Weights of a small transformer language model: 115M tokens.
Each number is 500 + 50 x the weight over its row's rms, rounded and kept within 0 to 999. Layers, rows and columns count from 0. Numbers have three digits each. The size before them is the row's rms in percent of the matrix's.

# layer 6 attention query, 128x128, rms 0.145, rows 0-108, columns 0-127
100:502499522557503523483478507522481414434507630508553464522492577616534535502497565444490516356473388481477496590346493483487473494576519444500496496538469559483592510416461505455506450480449427570569409498510479470545533563393496470444493488562467586534550553552411524548516563535444442499441500435484537426531505471500542461515519526458518557486510511461508481431587535426498554511487
110:500505453498414627430459517523621462501489509504458471481550486505429602503484469478518563507450527467515495494597534535487532476451470471479526549522529500466478553477487490550481560432420448504409475499509533456468493611558514570496392495430551493500490446419478545436538549571533488544565432511504535524620587497466458541579394503481492553456506479593436593566630468533473484445502
092:460515558558488565527418509545492417455566475557414517446547586471534543485521498546455484609519448501492479489504534529431430474520456509469497507542543422473554461437429549549640523550466518433468484500520524554485525501476539611451588434443482505526527439493573368465546447558518489438489482518447449545490531547592397559554501565472455480575500470588447537567432436532510443466504
105:432392542453403532576556518519476462432563493478528478534597542520477544524436575446572440514503520487548495544508466553497532576537448578498586481567453609525508491469541444458519600525505472494516441473419422531578557353536543447444434456495390550462502455520516563461534498514550479488469464490554457500508446553487621480517566573547473431523528456468525535467478547465571480504452
121:499571507488571444514511466514409545477527591481507423481487473536555509552529492558438598452450460529598468500476538432543571369408502371501440454488477539465558456558536470528411505547503568512556508499565467550525547549505531520503464566524553557502506442484549540616463547571390480527477568532475527524396490502479480536475562505372569440473511487497482426418491477524501570519518
113:513517525473476502446513517589565479511565569505504529450438490514494459506520383543591522597517535543420549426513420509415567400512515479540534465566519590479422514493533512439488419452479586497465506497410504492455492561501526384553584479476513581509521527505481530511494459381501453501485504413603450478469543468600441538505447522475409584577469489502454513549528500482445470585576
094:443510474554448581504467508507537501533527533500439485471415432486485501487493479446429528621508506509513418572522533514541566515468529496461414464394497452510453469488338590475532373554421404452440621510491494481528436501479533517475504505538514482495552524483449575527524457570456497517577567477492527542527477558526459616549570565546516508519579509519412503514474434436407527449468
099:581522454540521557579463503479513430538553519419522542515457520541591505511486514513426590535486538551443486546522568484530565523508424503463554544583500542468509484501489401554485515430532497442492444499492528394546471493531496634594469485616592477472440565524505605402506483517591419545515455472516591502595482541420450550424504483515480513498490471430522584512401511532480534470477
095:469514485513480520468609465453539466535490542416475413462465429563398526562459523481485561532427447457496530520460474501408521564471531589502473463404490567401533456564442485435518444569482495477549533529552526544515428483522507476520444477547435540581532487390485503490417471441425631497496492545508456521511472473515541517678523553463461564600576534451474500543529501448485500487540
112:531467538515447466552480499515449500509507458461507486485451525488524481446463595598489520612418499491608391562583519498410499520482506491428464529462533482520622456572508497560516551516511407556428550555401440506490489514455524540518504490458486462444555465559504429508521524509545471431487604473492518578519505562516419517444549455515514521480576533635411549568476450549397422455468
126:545527485412640412612578474449411509441491484595476431516502460526506496558545563498546527480503452532527475491429505495520513450513458423481414425490419509522505499468557427528361398607497456561540454474523448477524483454545530480484539541529482515465528484528520580552454512521507453529442533499534502493416505454494608520409538523389539528467509582444555426446445527444492506528521
105:471554450489430550471503540465548523562548459475437551527503541607484515433490428494520394517514527426496538490490498566475478545571593577519553569536514471468469458413405603499531534497495407474416486534465572486420435459521447458541562519457474581535547518574483400389529471477543562548528467551506492504637472526523535457613492521563474554550575502463486530545562454469473480476465
100:538537466443522442474519431436418452472548511548534496476563384573419488456496427490549425483519464588565493433446497476512509490502482426492510468535522431484572443529532533549502477533507443529569481485499542524563466493578473535538431582416519523506534482606487541504522655465511508578347528505551409495471432484515504457500525473377530550545512554418584466478554508508565490531549
114:512506519486522587557419516533577448465439564572557462472557495416455457590393520536456518540493443506494431561567531442513444429436427487445454577466433541422514566575546537554455487519530517503510466499495433399449430513430424517559465419430532430460547483488530519554541552480405546416481503520528460512401448543499514448495628513516435522527504522511508410443525486550517543501480
098:538462541532571495485420502435535463452470518439436480488506486436507537495625483465513480474417461525440507525616542590406504592471528434500391432492400491458571551513506507538497487559561444495457572411426430473428482448584459451492495468425510480471602479523510557488553543582426481501555503504496484363480504442541521490575548452478471528518542532478487460454593557466499509440535
102:439472468494497454492579506500501498487387484458491544579472464567436542552532610508457517497508536634456442552459538532567436555393482426523512554522428487416416403524510457542561461559465481511563544483604490515569560470422438503540454507523441429458475539507530492474492472520472472523491474537587661540475468460587509446468546406546503499467527548400529531544517540478519498520498
098:535540557448530512510484549543505499434466527554447517430411444500485530476557453507446461523590523385494438499567545404478561539532509539519397474489479622516478490421417540521446532566555417557493561527509444531546479406475577559476491498517578498453479341458499544489457464460440547533443541493605562480471466466504504488375488430523479480461509529590482495435561540548468491482520
099:507534430575463452463494522516507501625549537413402446493474524494459518518530453484508521526480516408418490542562556468516523490477583472546493523497439489523551600492542443463573376470551502405422494485594506540365459489478519462531515568507492546481454452402381512497555483527542543505518588579502466420553547561509423496439528459416483531470563453574498467489561435509544484447499
090:563481559497466526503504488422511463474521521575528473453511452471478514457498585446541514548534471506466455411490623399598483568460483363564483440566563427495493400455483450567449453476521482503492537429451415464461493499531417581559563435448501433476484478468506397519503447456613576510565515429486496542589557549488529501498521503469511544448536548516523524495546368559491475479489
094:436488627522516628600539523482512563541570486490521466472478440405513452548440545509474476483564511539531581458539469523455516547424561550483489522495434545576536476505481462534425448499543454511583466626466567543580536504607446576520540471552464475475522495536436465467482431448496539490447536475496512537549520538523472482504544449573440536498487489463491537411577518371532371533542
096:543551481485485448511616398568564466557483522467539472464464545529552548602538520464465513520510586429472492560517461394535465500436491501418490433380508379438465479443533537557491487492503517555538541511499533460458518506544533506457469485417572526420518545554493516562497442539567570478602514477388457528500412570487529554534501509408426519474519437499460440474418465511440411485444
103:517528550540584404581392468469541535477497425427517482549489472511491553483482513506561456507472457421481448514526524529476441491427600493498536370467550481529447507512526517526521567482491624484599486525552477469567465487501511521484536531566412415543571602484502471477481445435583491568447565373587502514484570559509436528461453429502535618501434483499522452477518465467507464566459
091:478570523496484458504424483477538480457347450598466505449461545488511467498578455463482511545506549509530486455577485466474624538414545485470498500527371505452610436554480472561491463491484543543490482462464537610574526559417452475455449422496562490494538553393507475524505493546492462371517489462503443431537472542495509375471438477477429456456468555512512507503454459446591558498483
095:542590430475384540478500509481558481523472523452448421486453467565370524486445455509443507447522510499533459380510537480518534494550500500484501561461546552475534533518531439475567515420425471481428483553463464535526541451553447514531493439550478458465562499528493554532506488404508559467574395540455469530639567490447514468497508452376558504539484486596489451578570547478581558488600
090:432496545538458489558446512442527564585499418454498430424444461553494413451455473501538529591508477462509482442522561410430466466476468493502558399540551407576503407547552502520548570449618555521552497459439424479486484462545564550519524570488601535542467492474490452533597432477461530422559491520528441420465471543441462507486450484511542419501507558452429495406459515505484579489461
085:491500421554523499543462400486502453490508513384602544527506501468533456469485488526528516412511473395530512511424523467617495390559502480478473524516536549609486466473609449478490545523499528499446543505526558435551435582467478522545524551456463546577490431523488536511484398521462528592514504517524545485524438486461583432573450629458489518434494434433576514499511538441564497471383
104:600489584478463403527497508459530455536511559499499510471451506571494499431437573541510415447479501485499451569495466521498430469451543476444454422486424589538566527439469507491484443504571480526464534502503447424534506596481439546477446513483409459557521445569426458615522545455477470508480486446551482446435485444517575449495506473469471504507599604548454482382557617596473467438452
098:554518507419497539462499489583536527527507587476492523551513563477413441494550568507573541509479530555533419459464346527465549553503478508522434457500473494476452417508562466559503545443590410490565555483542462455561483425650491509459528530406482518433622517474464564398561466431509442543499537478595534507454451436480572451482493535491522483478553488623465510486524470524496491517513
108:459479554466526450563493527556451472490477518489491408476483460559452480519466505543448638453508514499500461496488518497509564513380473471470411455558434554529439537480532442513453517602506515517653506497511507487506498498485575582513460437392529492344454500469607477537526551547339483541534472527385493474494521468494532605548445507526495523541485508485417561431495522503471523490514
099:525498428470514440553506521515482465515460506426513510582572503416472509443446422455537489439448501518519543527533469470518535570502516442489529465566563490529483440592557538548428461509532530553458410473557575518620508452574526468540584542518483408525524512491485561582456505461541528534452626452534583436517574406422437504382410459579465495499594544511467477499571494424512464498470
097:513414495471554483483593571548438527480558472552499466595542491561503562516508588431578409499394527604530556519517499471497546421519410562464497515443533591434477388512571503464489536558495508570442468490487481443450475489585525499532488540473589474449545463531523554570583509500502500548523542466555547418527469518444552478483500592529497492521444519525626380573542540518470513453503
105:499529528514497535495587445537424584476393552583486478558528526580530514421523555485542485454542542526476512605514467540486472509570532393494532438527417463489538468549443443487421480511537449466545535426487414444505548477474489569601503559461459501526631462484481449554576493433488474545511513507452615476372479540446448506543482488420444514449589502543580502487443470547567543470510
103:454526538521506517518489600603557552625514486529473460521452531479499496478489463558501559470468446492432573483516527516457508511490435473516518512438484481518461557543381531468546489517436555540490416501439487472438483558520495550442532497463518470493527543491508480558588477550576469545490544485510556445452619512727513502494465459492528509494470492493403592505404373534400524505535
084:517429595448521518496567508479533439471531480493489544532547452439557496529489504388445512488627482555464488427564484493354445483429474467494508461584472515393503552535476516450551536538543502492558508484455530611498448499586574575513479567584496404565513499497491505537551421542517439525470523416463473503528542558564523471501396459483476475498458532492497573451411579395458568490520
105:426491482514429543490576516424441451536532496459502414559483507566536504457545612509543504610508539472549532480516547498389523480538555531432497499451494457456405514479519536527501594481398560531501549494501508563487511527372532384565504452498460528549560410622538558468486473460483533511525550469512507473492559522480592401499554420470480521507486513498506526573404517570558582430554
097:491397504513488562605533485503515487553494547628555452412524507540479483547502551457485454473504497495474518454512519526507540504510486446473512456535479449481567461596487426577458552471470493600547577518562522508557519456446449519503425463564401553557537412511456515433497614501514509477477448447458523458518501462505553551501437538464387412402554428465519375495431616465495544561522
109:502426496480571544452529469444494486527506602446467501546508477511466565551538411512548530506475489566508471513530508485524566542434453440521616467579453562492565528579528518595475407546475480536477437549473481416499534467426540430474511514505465547490440438595472578534534552459514562441511326553553488525421468485451584417478499538527477427507460462517565514522494500573625506564511
099:491416547479452509482554525484512544519505528530477466478443467446560471540504486438485487526488526506447502479408434468434362608489485542466614521492537614516528491581527459417385563480509500451546613482500450591470531508467499470391512565544496437452526478553498490496527523526479450474513570497564568451454431475538528452551509527527414384491414466549451418405511512479571546547537
101:508444444443548469464471524435567572563469569538412483474595481568360424503454541488449460469473517561476507529552557532524447474482540550597469393522434450608495516520485483508471439542570502412505531559444548501604463524546496479447521508508484516568504535497547523494451472504609520492528441444541462548500505425494525503454530413532409506513424456597554445519403554487584449517460
101:393483486518511523489508546567425477471567444538531501529548496427521552477531472452514487564467553543459523561491576528445454524432558459530401434429549506538512488498478592496487614516451518487533564536489420532508441468540506557538420452402550506454557541457450443432489449487530503496538527500416576418557480502468540478460480440555428522588610529475451542455465382438413413577506
106:468441449508459459517531532470407554571536468447557487493548503494488506552505544457527450433445444475599459454479532586530527485546505509479497401515561479523543533598531472499490506527515415597443550621454576520601528615453465426578527494509536512505492550411509466434578471540583463481480495457500454439507538475506576543589551526490511439436504353526563504509603492501504567455492
097:490511577628506479493491428496524575450563577601514506552541539504500499530440487463472497450444385539524519496540519407430464480490471571501498550581538464465495504474497549546466442564530478502460452474505452558462585468495480456576384428494431578471536463595543626448468512478456440462520448487411532530442466445584471571455511496458574593514442490480556455480544539422512523428470
094:497504481534524522513549470522445441486509554422424588449557500502452437484519476508467487538495602445415490528491458366438516501433548424448560501513543489444507389592484541450511444509476506486477475576454581539483515465489534544494487506511479504468507520495522468537521535467382538389581559455560415556545414394658494485467492525502514520505518551493502464550418452545439495498375
096:519603567526527595447483509525581506544497459574506506458597498550461484487475520536472527501582476504510564526487489483472497542492491459533582478515477393524467492529517546490399413553526514481583491467568539411568468531401510493536552558642466434454448508486538568502519543573468451489497430509499477490502505523583551478421441453412487435470412553413427542477508574401523439601506
092:565584536513442496457489544489509436491447535520495491521447435501587534485530515604414531437463453467481581500479549532460537536359629523534470560498524403506481517543517589549614548483519409498453513487464528460388582518520426469468560439515573553522594552474489544541480511544544499498461481553525573530517580439457483454488469503501540487420467544616553518503507426459499570556486
118:534472478594520465499417465532467470488569528381441585481388470525510523499500552588535511516595489567533424590483562508540441501504517466520492426460504468587454434537486479530537399448562506469504531526472529434495532482463550583493509478517522524500433432531537494502467480458441494509373489528472469534403506474412584356438453518488453501486570507471595467466524540543618559547503
100:550538515434496442492542490505453483498572499515457531549509495456465489498461499431559503411587498495576464517473467503514510442499511461572592504488497521469522503550521482519397397453447527572531613412514534414501472501474458556501417396492450522423518463474490469486463470527392551509562532496451444525479641504510512469472512580643509519599447376456462444491436459534516427526575
107:520496454514502539420420477461453507453499504467507494520432490532585551559523455555418463495532486524514530525482503519543562528476476483514508478424558486459558443358441460438596507466419463503555518546513462400596455521546482421493494436541357496488463477518561612449454526430537483504474583588535401510482583485513512510523528590526547432473571508485406483439482434493527455394528
105:423499510506474538507492514517483393530547395533500548563519521442542549452429604533498549420503535577577519497573638521453492435566490446404517488522570409504528525514467463558493514486568570434566491491540530539535474480573488579533602506416537483486482528478611554570570536543437448548560537551516491591495500500553456512422459483487449428501451438545452462545549517541472444541461
109:494502519504499486458559458572506514585549525481516487609432466560396503457378471478455584509498437498526559430507467495485537465477525530465460373587509526486503503473435421432556485546498437453393554500469484540451541514507519438507611447539491598593477512439464544591519484474545574499522573535557521621484545568420503468455501503407537485489499502548456476561462421573480454525513
099:474635514539459539464466547631526533487619406420492458460487473420591522552498424485455600504418439454467523449516493577518418520452483617475475461484476546463459496518414516493434480495503576464529505475583444546529450476506446466499510497471566567582468451468626503481511435527443568498497523503496527505457510419478504528488464483504526514442439576491482496469565536537595489470605
106:463494500531412468513524494463411494507416450523500571475536513433449515414484533374517467502505567562464461588509422445619510600502546475542484454548533534485554521569489480500409480491514448462580507448485543525498456405531469557527491566517389553521459544517561489428511544488528447485443506533450438473441482505557532341436516416536480469506490439453482447590488559472515451507395
092:480476475491513598380464424476522541448546449507515506471503454445544499472519433586597476455470624466426362418565408519528475534461504490533506447443536478526517576459574481481561513586530478427450494365480456442435478582457455550529452476499484507456540518446511492608406455445453558554454445501562401489514466498501531495478514537507545453531501523567494529402493487500525481541495
100:384516515545511575536538468507394536444458530497460483535545600472477529592500561505483455461409538518500419568485470487509461520450426528477570500623403468523513595546586535457523540482465528538516593506511516594475462476419433512531523418546560502483484440540585515506588494548568471496466482459467451479464510607455529439463547602524507504529396489448516470523502396450485536475445
092:608556561569491555488437449437477556565481465539578462579571509513471539512547431499486389461544535423603470495496574542564505448498523445571516510486565414461544539522483588488467548560473522452414487530451585506476515530466590540441455494508491505450531515562522539432504470469571555512509511477493436398564478430477470590496520583485482523456463500470503519459600489548506419645503
102:464540493531357487501501554511460571491572459459570532589508588524475525505588486443587453512491524482442502481406536496565534496507518486527588463514443533560439493547453474561504508492413493466439410588454520425498476538411555533609461542505592482528467463479473555505478503531437548491498456520513468502521385469507554528481492511445548479385563495587431471593521559406487549422455
104:538464449476446415521491511542509519435577586437535394550519510528530484464541514575486516603485457447437537507420482532481464473486506510438487565476497509471523436451499515487483464599462479382452379437508499527462549347468513470498582552603552424400515503494485453497523428515515389481506509440542466533534571540458517513542443434495535563475582560463485545606527521523471519549447
105:502416546455556534471491519539494491468472545492367550539498484553555471482513477529413515471490595525561450461545640507524423502491427447501586470549412534534440530543587581478450499536472532530495592420482543492543585519598528563528484461572514512537469528459480467446582583479418513473454511563482459480487512416480470471477498426428454489500406589455573468409447521507582476473524
099:535493521512493416485518582509520486483458536501534469514413529482497591613550473444476593498478508439584520450510473501537548619522578480502437521520458551495394628552495454449550526464464543508494480565609402487437547555501555450472411467477521410397457547469499530527470527507489528496598466485597433553444523575456538539517484467529557435446433507451453456497507492386524467509485
098:511422561481482532460552540522521457483533474480496528521495601479493501407452588563412420503422424522428573506373500491544578632555531539561460559495569471454481480587482528502478509411468523455571547481497482498433565464512468471475517428504551424459618546506467497437473493434528517492559454590495500595535532462526479465556521560490474602451521451535560510564523525496489390448501
096:490526513494549516463559547545465491490484611616559511577503515501436465525503459465497395459512540510516459522441505533609557421556484418359471386549469465521531612508605472617423556501493474516481525525557454517552477462474560482520415522551574455623503518475485503495480493517559552534490477452535463608514542551572487483539503594485497486464464492543496535441577542519473477434519
100:478498566604427493373564432488504587395486516412503493506540433534495505528463535574366440478555541498485450427469446498455537413503503522524540477519532505525596504471546451480402477546443471603503516535549533427490548512568518464514455524569484546463451494597477600512457495573444520415490489492449492523529503467497602540514503476535622496446583547475528488441562458542531497517441
108:523607466512432605410592499454471478468445500528501571395432548504496552459530523529478507548482457493541461440509456515508519518477458496591482579555499509565451479521495559522430552502426492495469547489550437547474540534447570537411558539507468514493504466441506477553546467586487573485562491541548474428464484470536382496554382457407477527452568396473418439486564579576519439568498
098:453576491523473541517560552534565461518586450514460518554451448455425470460486522568477523526515571438499469507554476506527520438525498465557547509509478526539571522477492449482421496457526506524591395470460605486360513391566431508565489473497592422530437505553525548554553494501438457467519487551525459546552526449519420520457540456422556445520517611618625463468463493429468530469462
114:571605438459606461518550489503539548407549454554481421459489462557602422511635502551493539467423502534432490500448489493548476439528604577490541429491438533568496489499393404503522525573539488453544563497460472540522520555433558490510460569575512426502485447494443505494548447489556470429464528457557461495556461559454443559463505504562496389480428507450504468516439440498495463476468
115:586467458487455418512564428545409510544537501508527391523465435472522543529631459469534511464400553498505488548459500434523562328540519498469533570456540469513501524509548497499533522498553527472404499530527576533571570551497440518510477491614541551499512431488442514453424537537552505559453501424551483435433472426410456553438589546489534452462451497548592476520531460482497538474488
110:465530546427573476430447497460595575525467500441447539545449474537417512447454471492524529557572482489521569393545550581521426603550524510453470487520436492500512515475545564513467462435540487480592491614493485485568405537391519585477542537471468446509477510501542401484653466509593444496552549503462491457582484468541546504545464469535513472477543503500521538387514511561514453424494
115:455565526532522519491472596465489500511518435431525560481499622545413511516438537491390472482517498450542511440487490552522457552503552585544547514477444508472447494524494437580537473419471492484564465479522454592447437457540503544422539396444498537570392556420609479528583513486488473449546518542531576485596511572564505564583466517486491503451448406521452492385435448473505515462505
096:605562580552491405496578426517464508541488555555508543489565518448566501540510533592487510498475465469534426549507503447454503389527527524592399562537578463546514498521469483484495516566472580442490458481559537509461548542502520380489491421559500560482577390494520460507406541485450539533472441481489470551457516455535478434461505521486630555576617492508465435567551444477513495565524
090:546445469431568449474431403488471464549588491410531582484465562510508506528414480586583541406489440489467432524483419488540517458528568429542482586474548418510508393592583440505377492506465481503492499553442476512409500480538472556564510520477527539542540572516459537552496541461479440492515448418557439514488516523471536609465537502530571512537593463459486484420528480509404515522482
097:492427481472436481580535478635519489562519617485509554478430472445496578527452408532491565480445364496451559566472471518493515457511471461451457560571453408549553420458471546462554517477542481459411640538461521508549448548535480450537508534562536494530581482570463553460442564493519469508531561565530438547468561528456443430566567531521520468563458492494491453563453463522490565493502
092:408530500458576568502498491400531484567446385481497454495503596519495430507490399502538508535405519530440530500481483531518532560491507538549564531464534468484469441531511482523598473552521508497514467584519577407494519484577482544407443500473527447401419599457497555441507579511500557452505542445482459497517425397456560603490512412440538483491573517472513504465577395448524479469571
139:479438571522411579547518495562457474568588476381503486530525486501538494494615534447528492463491471550447447512473458462481440526524421493426485518569547388441497500431575524434540565452446555503492456550576534544426548486527513481495540506478541484465448481548499523479418526453577458549492560507616483507442572470459438545422583438533516512498579462527514458533466561466528654507426
122:516467481495420604504504484525465495547568520423489524538595518579511511428477483442481413430495579492463459500566408465516423547489478501502543507507537409469475530473532518429554612511397510464435560480482608446396561437555561462531527462474549468429424542521540517490413547381534504553515565488557452550442585467480485428483546476513440556557582450494517495497505496464514588454500
124:566479551494532481562419436513545408405497590519459527454508470442523454475458489537590596558552456497525546543494541492508529478412443454485458459445528550584514515537510587488482499538618480537497539498435471511537408538428498488452564547498492448495464428597565502537500477599426522424507410521439461522488567413507422588478469483535419510498511564480404433557514564515455426472522
113:543482480533427612473577479495413525500484555492492499498480548497582456498517534566457581510520500441475515557455483507391505543468530538510468489574451495571554547516513498465567478550469444462490507336565528518454581560545500518518497490568486558477503459434449561517290481491439525519531581544427597536483512478442520479464552518478576534407484515460463537437439503425453538464499
107:501454507510517395612497469535459448502545513472457552470503486472462431561567546509502496568547457473592489490418441488468561456460503469486482516566501392527566485494462504473442576522527598511561412522551524546580488444485509464540466499570486432480489326580582497497503537533521545567397449443417431500436543384507447553533558546556537518475540465504586453550495491476476451492531
093:463424566473527373543446497529498530463561501550457519556516432437432473543471462554517507471527455497577511484433455500556525528546433453465584492442626490545475400549580472485533441414490518572551494523483468445453514588458491466433425516508510515427485455460531509453534477543601439418497335529447497446435468489505477506603456550436490543429454499486473497501508485586520521574536
096:534539443493514430484525507510517553456482556476558535488497516490453477536475498476517500499512361492508484549475579540520496532541643475578486454486553567575462473477513459368442469505551425510545542434451430452477531583535544465506452489556453453441457517598463432526415486549583489508510557424521538532548406485432578455479482389524561512529499419596476489456547444555490457610450
098:527488564588519501444470457365541450489535461525509526377448463522488450520534510559579544373479425464566511500457493516436453516512536400564419555480451423495505501580470560562510427545481499569589617484569506452544457532426393512536491447537512441471489490529524480536524490542483483450497448446531502554574440456505515547497476437451393477485426470413439464527450543503463548505456
096:528500414523545424449540375510518391499506553489486508409530360518525418540435444553529541565418507472518537529467428572488510534468512511458466550475521491500508499389434437505568488550499596548514481472457538455468482595596529511520516552437546516452499518475540517527501527583448521520524610565541516453452545462532575478535480488428573565561552548527499485589431398441479522504536
100:459472396482497506437439540479490445552467417489512516470500413528426482474516455570459513529476548582584520511514552542520578477545526453510512437415440588469503478456475499510435520504398477485493434506470531483549412434629557405501542589505560461533583524538546549421452512490562432535507469438486471471461520513485661591565489481501471487508520406512503589538549494522540492422561
102:520543567502507535531524434535425439477501462476454529514520537525456512498535511511388496503459508555472429521503532474589646461475513394430545548526462476499496572451503508456438455501470601448440492488595433473508424450457453495630527500378524427496382512536562594579518465462529562488525530532493487532505460436564522522426559561513534469476450522490472565421566431574475475524454
084:430528454549501588565498550469517575472442590493469414490620416548532446586435536451466414469533487486498549595551479503483508454584467496477484561525480494548474498425514527512462486483567576557508510545481493437445544441590489439532446503520491470520453591517552489455514518435409541573479499532531462576472429445568524535570468509563506475566558505392490626501581448573523492529555
091:473494480525582452543483498476541499517463611609485631488448507488528495487528518652389479561504480560511489511578520512500585546378489490515516530536412489533543509484513555530478540463490489475551561482428486536452527479475573426486508525515503487522592426528508633424548498541530512536424428501644448460537428468477489560492486445472505435514481489449492448547494417441468456581484
099:520514513557532514356660513519453472470525506431424504620439524564448560462551523539434433474477531507516495483514531500582457518542544444562481451481578453464572455512514463410560482523588527535475543449558461550470567505546479461402529495464533583466484551464510565535535399537503549520530616457566477537539472452480491402535550503454481511548546388484538532579499467514493540475518
098:480485499485448531415556390438508502495474494448457557413535489425538507525478383468484481548445507548530591497495506438603498595522424520510501541559489514505486490570524541520540566527467491409472607528389463441439426573498498552403499432436572576466458387507477452536540515505545525485499464525462500511491544507515559562518602439514438531455442480439389540545455464514451483551561
095:515544388387512448502425537505518563490396551619621491514481499490477478542545416443469525535532547475528528440561497499522524490456518369498505524520533569503471430549437438465449541462518500474474547461471569481479555516483551565558586510487447485527460565580501521609487473498445521435557510486552494518553540592530389538563466499492414517412558420498603468518536513517507556476457
094:428495495486548514514548463411481437506499513522458411528529644522531545453439497554544589487625442557484612492464435471578525516515393502567485510499547576493531494469494422492497467493564493560399507487498539391453528489417505447500478572501491566487458588393495578515483534441534458529395488445500532525442492509522409528526475491461523497437479566461418459528451541420508501566461
096:458546465513520559547551507490524452450496563492474439423489531428597550468544461516620535528494548524428490519423480439508496536473526371577522466483529456606490401493467463544560546593481469522506440487435565482507427542534472521531551487396412501468536486461496491531439428555533525611466489457525595541541506457517471478512483498564446480466606562530486432612590520533427439494489
098:556468549500510523446472488488516552404500524502495508569471505508493517505468596527441515494518452583443421515499412501459492573601538442629506530615517573522466552497501481562600491522498493448481472474507476500509536443576556479488489474517448547595383591447505572432490519482405447513478496554419458466455498439473526495466437463507605565507465571439507506546543509436405557486626
099:546440514483488398508487489484435495532562405528471533512539507502514595508374542434447449475501543538471504532522486488514590510560458526574526515482362515607409486489439494462517542525493504522482536468452572490521499532458479534488443468468499531460482424549528419525433576504467456455556501553510456371533500512404475412555471454591446583522514561427494599508603388484516503464476
096:446547552521545479471534481554472424448465542376462497575515538510517499550449471523431502436501463486467555514395424459467473391438545492469478526562438544467501448534627537587450485474395599499440549433537523444469501514524472454487475467512480483498460499496514489556515443481520546432470453502464609444474484473465575471448401548519528440426470481531504498533564482456583428666495
102:472486444481369367480510548460469416467531500569485483536429484521487457525459528535516542526627602494483492517444426519378401474527462534474571563467499455511524518473508482397516546490526525538505448486459468536468478500487526612467517540572536506559512572621507529524502495540491420474453476544558504496448436496535614525608525429506506524440454509431403443450471567541497456481539
104:637552489517518463440605453490510505487565535453596498472376506519472472516465511429496545422505503445498567486587553434513527463470607446525421497563505497465527588564474548406493514558480476468475494492449445534472433413532493523493468499416513480469399497465544459469473467375457550441555559446592488500487499620446450516493507443564552506485439560494424497527524552446529436530483
095:511541530495587489444466518419452573413435491394381519495441461575480454442500547498487498552518547489443544492545395479602532545455614486474516440539397523605478524467458439462537474551438442439455499494426498481484504588473479505562474487522438469535543530541533469537395489514582589546472565451452454473455440562557508562530529452543569462611507537519453497511482489506546506538548
093:513517507548464484507573545509498432463494501506515553527505591600477513486437499491530445588485469513435520640490532510479526477557379506529516464515445485447551518512481474548475456519481488542512471467547439451527414472588497512552462477339567553599505465579466485509547452520483644335530510470473500525465515634498462514536533538515509522555543455416545552527524469502582455518507
098:502559512590475531543561499512497367503457461566530472479519532538548486569463530555424420368555479453428554410500590507572426488492488520488504526507535454429507586443611484455553498541440518486604505522528553625495529524441483553572548512517503458478546558511503521408497519573459545462542558555488484542517526466493502536486517473469585527516512558424475603477541495482585430403470
083:481447513600368489539583479548433464457455469577489514514489512649426446539514481456480489479476513522444472518478465475412428534489534533549587490492476516481589460543566466526500465367438439521520474380461523540459430489496530467546437448607560480506560463409485467488487602438563471444460575480539458555568525442483531517433538501457525454535467517548459439456485441490516560535501
087:428494496523510509498518439495532509544498453534459532527563544410436498478491532412495506615508405502511548449515510412439459615492565515373489508454420470539465496547558511477533484522523486486545454593565549573499462388522599537473440389499517409461507542556461510510451523517550585554438461491466499510434406430529511590516492523459493485437463517436473492469550518506496352443470
096:396568492594489512464474482464452425508523499531500500488378493504548506546483439531525402515551432428500543552491545567424549480504503574564469472400466515554518427366479542520537508530468495432458614445417448572520457464497509480517485467519592472631488469538435539465472532503491474524416498459498546507454488478422575416412489497567467554406525574508569507495531491505471564443501
091:506506489538588557547515521487386600455504528633440543505534471576449482444549461486502490526527462439451514591496448467529464489588540530520397532498535528582542534448504475455559554517507438547530474506527517401507538461617496575602460470499452442488509482473524501468502518487541396441510464539538572443563513535418523487390484489529386562520525536449614587541480512477475541452508
105:541449475471509439541416535517491502508469474456504578470557385538454421508467482463602508463403466509455508492491554537493391451478529550526455476543441450506508420509564485549523456490601412521550562463505493532522557472470432432537463544467419469544477458427419542552462453498516609596453469479549445449468474483509570548573491448534434575534445443507558550555585568472507470376507
096:446328544503511505506475412511504499411546454498593458485518497405560452482485443421520436528535473455550579477461545520444451538531535452457473526478539528495601518511540529488481466367587469407500538537394479540539571531522576482503435532471466416517558513516517504553488489533478480519562446513507504473567513464544442591517428547525522552574558379501412535555406482475494522503517
098:442589535401512531504525486514457607584463478507444441539538535491465556487517577493474524529515412559480586569490462579478516476482505471474432527442401455589523611463555539512459489510482494488527539575542402492554443520565450551509529513470624537484517498428563456457505538531403488569550500507524530499528496465539434666548504442490403509399522487474576485482522499528551504448532
096:482579490549511499533436546421501494544576403484535466589487512459496522513536496481556493410515533451502541514452563541551378523425425573496521490491510502554452516633497483426537611411444610478484493465556434569516507517502439539560446522501533527551465505520480409505465494554489455560480517541467446466500576518603465463533558478454496468499426410402529633506515448566457530512494
103:420553515496501438418551472411455523487555547422501535600479538599562481496502581539517396478477508490515498478452580483476565468427574442503475593517511575438481514472536496494535547560423474535547522517527576469517466529608481448426431576420504490495467436494518525431538480419386530539567489545463484571432569442484505437517498464437474558491559463581475531475503388530452529535572
100:452534480517552522504477538481476538442444428538433570478428480472513456523545515524516499457430516541493467430476472508593481515549451497532521422493453549532521385510423499437537532466508472546557415577518524554495464517556512556505504614570579460511398461553453506460540527538481477481471466517457533524421416474510476584445446618528342459505380510455411441532438527390493488512533
092:562478600496562506572469503476396438579539480521429532502442483444443478430474540487492580457400477553444510555480542392438530473645499485562474517459579504435448510637484477433529444506548526510574475386458500513483502496541399528479522504466485544473515525467462424472462502519481501599535534482510483530458492514465403512404496572503440551583494446498509533431433425529455524525501